{"num_hidden_layers": 12, "hidden_size": 160, "num_attention_heads": 2, "num_key_value_heads": 2, "head_dim": 64, "intermediate_size": 448, "vocab_size": 8128, "hidden_act": "swiglu", "norm": "rmsnorm", "norm_place": "pre", "norm_eps": 1e-06, "positions": "rope", "rope_theta": 10000.0, "rope_fraction": 1.0, "qk_norm": true, "attn_scale": 0.144, "bias": "none", "tie_word_embeddings": false, "parallel_block": false, "init": "normal", "init_std_qkv": 0.0489, "init_std_o": 0.0, "init_std_up": 0.0489, "init_std_down": 0.0, "init_mimetic": 0.5, "optimizer": "ademamix", "learning_rate": 0.00108, "beta1": 0.9, "weight_decay": 0.41, "lr_head": 0.00788, "warmup_steps": 474, "schedule": "wsd", "decay_fraction": 0.898, "decay_shape": "linear", "final_lr_fraction": 0.0, "batch_tokens": 65536, "max_seq_len": 2048, "doc_mask": true, "train_tokens": 323600000, "max_steps": 4938, "dataset": "wikipedia_en"}
Each number is 128 + 24 x the weight over the matrix's rms, rounded and kept within 0 to 255. Layers, rows and columns count from 0. Numbers have three digits each.

# layer 8 MLP down (transposed), 448x160, rms 0.0743, rows 258-285, columns 0-31
145140118141119126109115152131101141144155128141146126107130133117124155154132159121159132138116
103127128135109095113109138109104106144090099082075184145115152191142138095129139131160117154138
090173178135132126113097127151144092135132160069135125137140115134150144146125140110094146125091
092158141160146114122121131134158122094135126140180122124129147137127167107140122105108143141107
119154128106135166127096099139129126097129132141126145119117144152123128131133155137130125125120
142145120156128138119116161124121156120181146148159107163124131128128163136130143134128089147146
115123125118127081129135089117135115138118126134098126148139149157075149133122148137063115154076
106152169145113115113159127110118094154079125099148145140113136165115088129151125142081168060123
105132137130156142087096144143149111116097113122152117130139103149173115069150096163153122123137
139155139118127124116084117084146110133123118135126135115097107122133085097134122116127111097112
141116124153136098145142083102130107133119157141158130150088117164187147145151083112107144123128
141135111119112162125100156154128108147111143115130111142118160135143120118125139134133105145138
128171128161106129109116126117139175111133084114122123140145163116147136125150092144149110124093
112150135131138149103115066107133143178115120105131097096154179119144159128134093106131126115125
170118147115175117109143140095118139138137084149130131129099091142097167124163141116128114168122
149166147124146136131125114118113110124092123181081117139154097161117107146131111108141117145132
115098113133136121100131137104112148125127103155156158166129143105128102094120125098134145102111
150123085169134117151140119091145124091160122171115139144153144115090140159126163114133154083164
105108156117111092082129168137116088105133139160135129111127127173176121144129165155126136121123
125125151128131105141129153162171137110163120131140202132110182162109109141124113092143144162117
145125107164099094137128076079133107146133123117079096095121140123139137134137100098099125158113
104161130149123111094131148181125140133152142157173134096128157116132149134126154107118137134135
180179128121152126092096167139138156175102110136144123076165128121156123094148141130136113149124
139151145137140093174144074113157089173129082133145120113100118129111114109124150099103122128113
133123156110124118165137123151092141150084124098136150104077144130173055103103139116144122105124
074154128111152123125127159118099113133131130108136126114098099154142152106137150091101155163128
115144140132136130145138124155107185159128125143121130148108137120132122147138093142121135156128
139136094121117127145117151180137161145166159130138136143087118109132128160094150123119138144134
# layer 8 MLP gate, 448x160, rms 0.0824, rows 259-286, columns 0-31
171129136107166139088140155183145159112128098125104143148134102112158126097125133125101104103090
129116136119152118171130134110151137133130150082139145147125139055093087139112133155123115220129
132139111119139150130119061168128181103181135128105110087122124104093144095177125161132117144131
178113113134106092129174137112099117145150118132110156135145103134088118087117178106125135096119
109106146098122134124105139127107125164151135119154118128122119119116116091125162123122123144105
052085130128135114148142110153118140136081170125114149130102139139073161128163142125122153138137
135123134094125183148134142101154136121126091132121117076129105073152104119097135185174098155101
096120120105145110121138147117103144107086116154129119121189094127114149139110107115130163036120
129125128083103090139139123154143132122095111138166164153124095106155098101144156144125125096168
130123135125100132137133098146118157140127152139138175094133095136103108132074156121149116131128
128123127115151100117130111119134135115130137146124168128143102132118133141128116122131156111113
144141126136155110161172165121117110125140142137152163100128119122081115162149115127127137146163
120150115106111153117165114161112132132123169094093116129151116120162122203096145138146063123151
090093130124115108141089103126141108108146150151067116135151129136151119103090106103128113125157
093134174116159145143108129159101109159121118171057134140146104104109118129143115146145119139121
093123148119112173141205126106125159121141148119120097146161150095151124147170165144067114105148
147169143160104118099096162124073136148086125141147120079101136142128111130071088111112137111141
142109106142088103125123174130129137162081109161120144163118139151149128154104113152113085126057
089103132121087133120139122144100140140125151142111115148149115086144138098132139129138141125112
140123104088166138170160117125142175102119154099092183102164102152127093109117156167105122128096
123154199118112127087122136147106134127132125129135104099142122099129128132112165130131137194140
114147147140131167096119111103116101130109113139149133101113123097087112128103126130130103103131
120152101188110130122128083093125046093172110128064107125148114093135092134140142129090107168142
184072149078106132135129108145077122151087156070102138128149146122115125111114113177061116141096
126139168127111164106118127141110101102108134135108108170139103098134131096127159124146166099102
114133104133137147112126092154126118184139126126076134149138134108112143152143149164146120121122
175125109113135105167141162113129160078122172176109138090117105089090134064130169156126126157113
138121153149101156152135105123139155131135132106127156160117134108116145129092098126096092174141
# layer 8 MLP up, 448x160, rms 0.0843, rows 259-285, columns 0-31
123100123118103124130132117130156103166129134133146158155122095091170127111129113118141131105156
133105134150115118112133184146086128163106178131126150114128167130154153112126162147105115142124
109153136136095148127127155130173159089089148120109101131125098163116124124142157133121111114089
095117110158143108121173153106165125138125173116094104117159137116117118151157131161132165117103
151133137101109121143109081109102181125130138118099111089108148124128102118120096140148117102120
167145093138130155132142120102153107078104135101139075126146155133152120168104112148128114126180
087093124138120142119146117122124139116096106106151147157093127160125143141140117154148158133132
119139137119136118157156131122123108089138170134103121143140124119114110158143111127125124141079
110139152142095067158114164132065096133160092128133144096126131109130174103120164103141136125162
107088163101098118164156069119134170160152130133097155168138121123090155150117129128180082147091
114093110151173091163108133144168105108151114111105172110128073189112122123158124101126138123109
079126136132103124162135146115138148132092120174131162127138114124092131148133157112149129134093
103194109116111120121103110077094109137089143182132165114157092142139168151152147121142126082107
112109131096137144148114120141121113141104135069119158124129133101124101137104105120141113076125
159146122109085117154150141062171113072113132128162123153096150089115111146154162168102125102151
160154112179122130146083130180152102151139078122143142130157107140148084118114047094158124166083
084178124129129149108126146117102127134146120102139117121126137099182102131118072136110149106123
098140084149121115149140093123139135120107123115164120143140143122088143114126129113129127133132
125079116142114139119109141159125159163150122166114137140138114098155148113142099100115143143142
101106129099114145092091140194101152124148117080133130138118108131104142108077103146127173091130
153110149122138143123177132120089096143127133119094159134129126104141129115110140157172156121140
132143111122146146105153122123089128165143153123116137127121106101147028141124136143121152099129
121115113113144133139126144114094128126107106114134111153138126165115146133164168146142179097139
127112127156096112128135090099142125159086108104098133164139134135128076124168143168099091119107
108134161147125105182166126126150124128133137112147083094125145097132115106143085134097134121150
123124137118121121126119128128179126125129152125087150118161098142120129115059135134098112136119
148134102166169098095127096157099100150175138122134149143150104099114145170136068104105122085130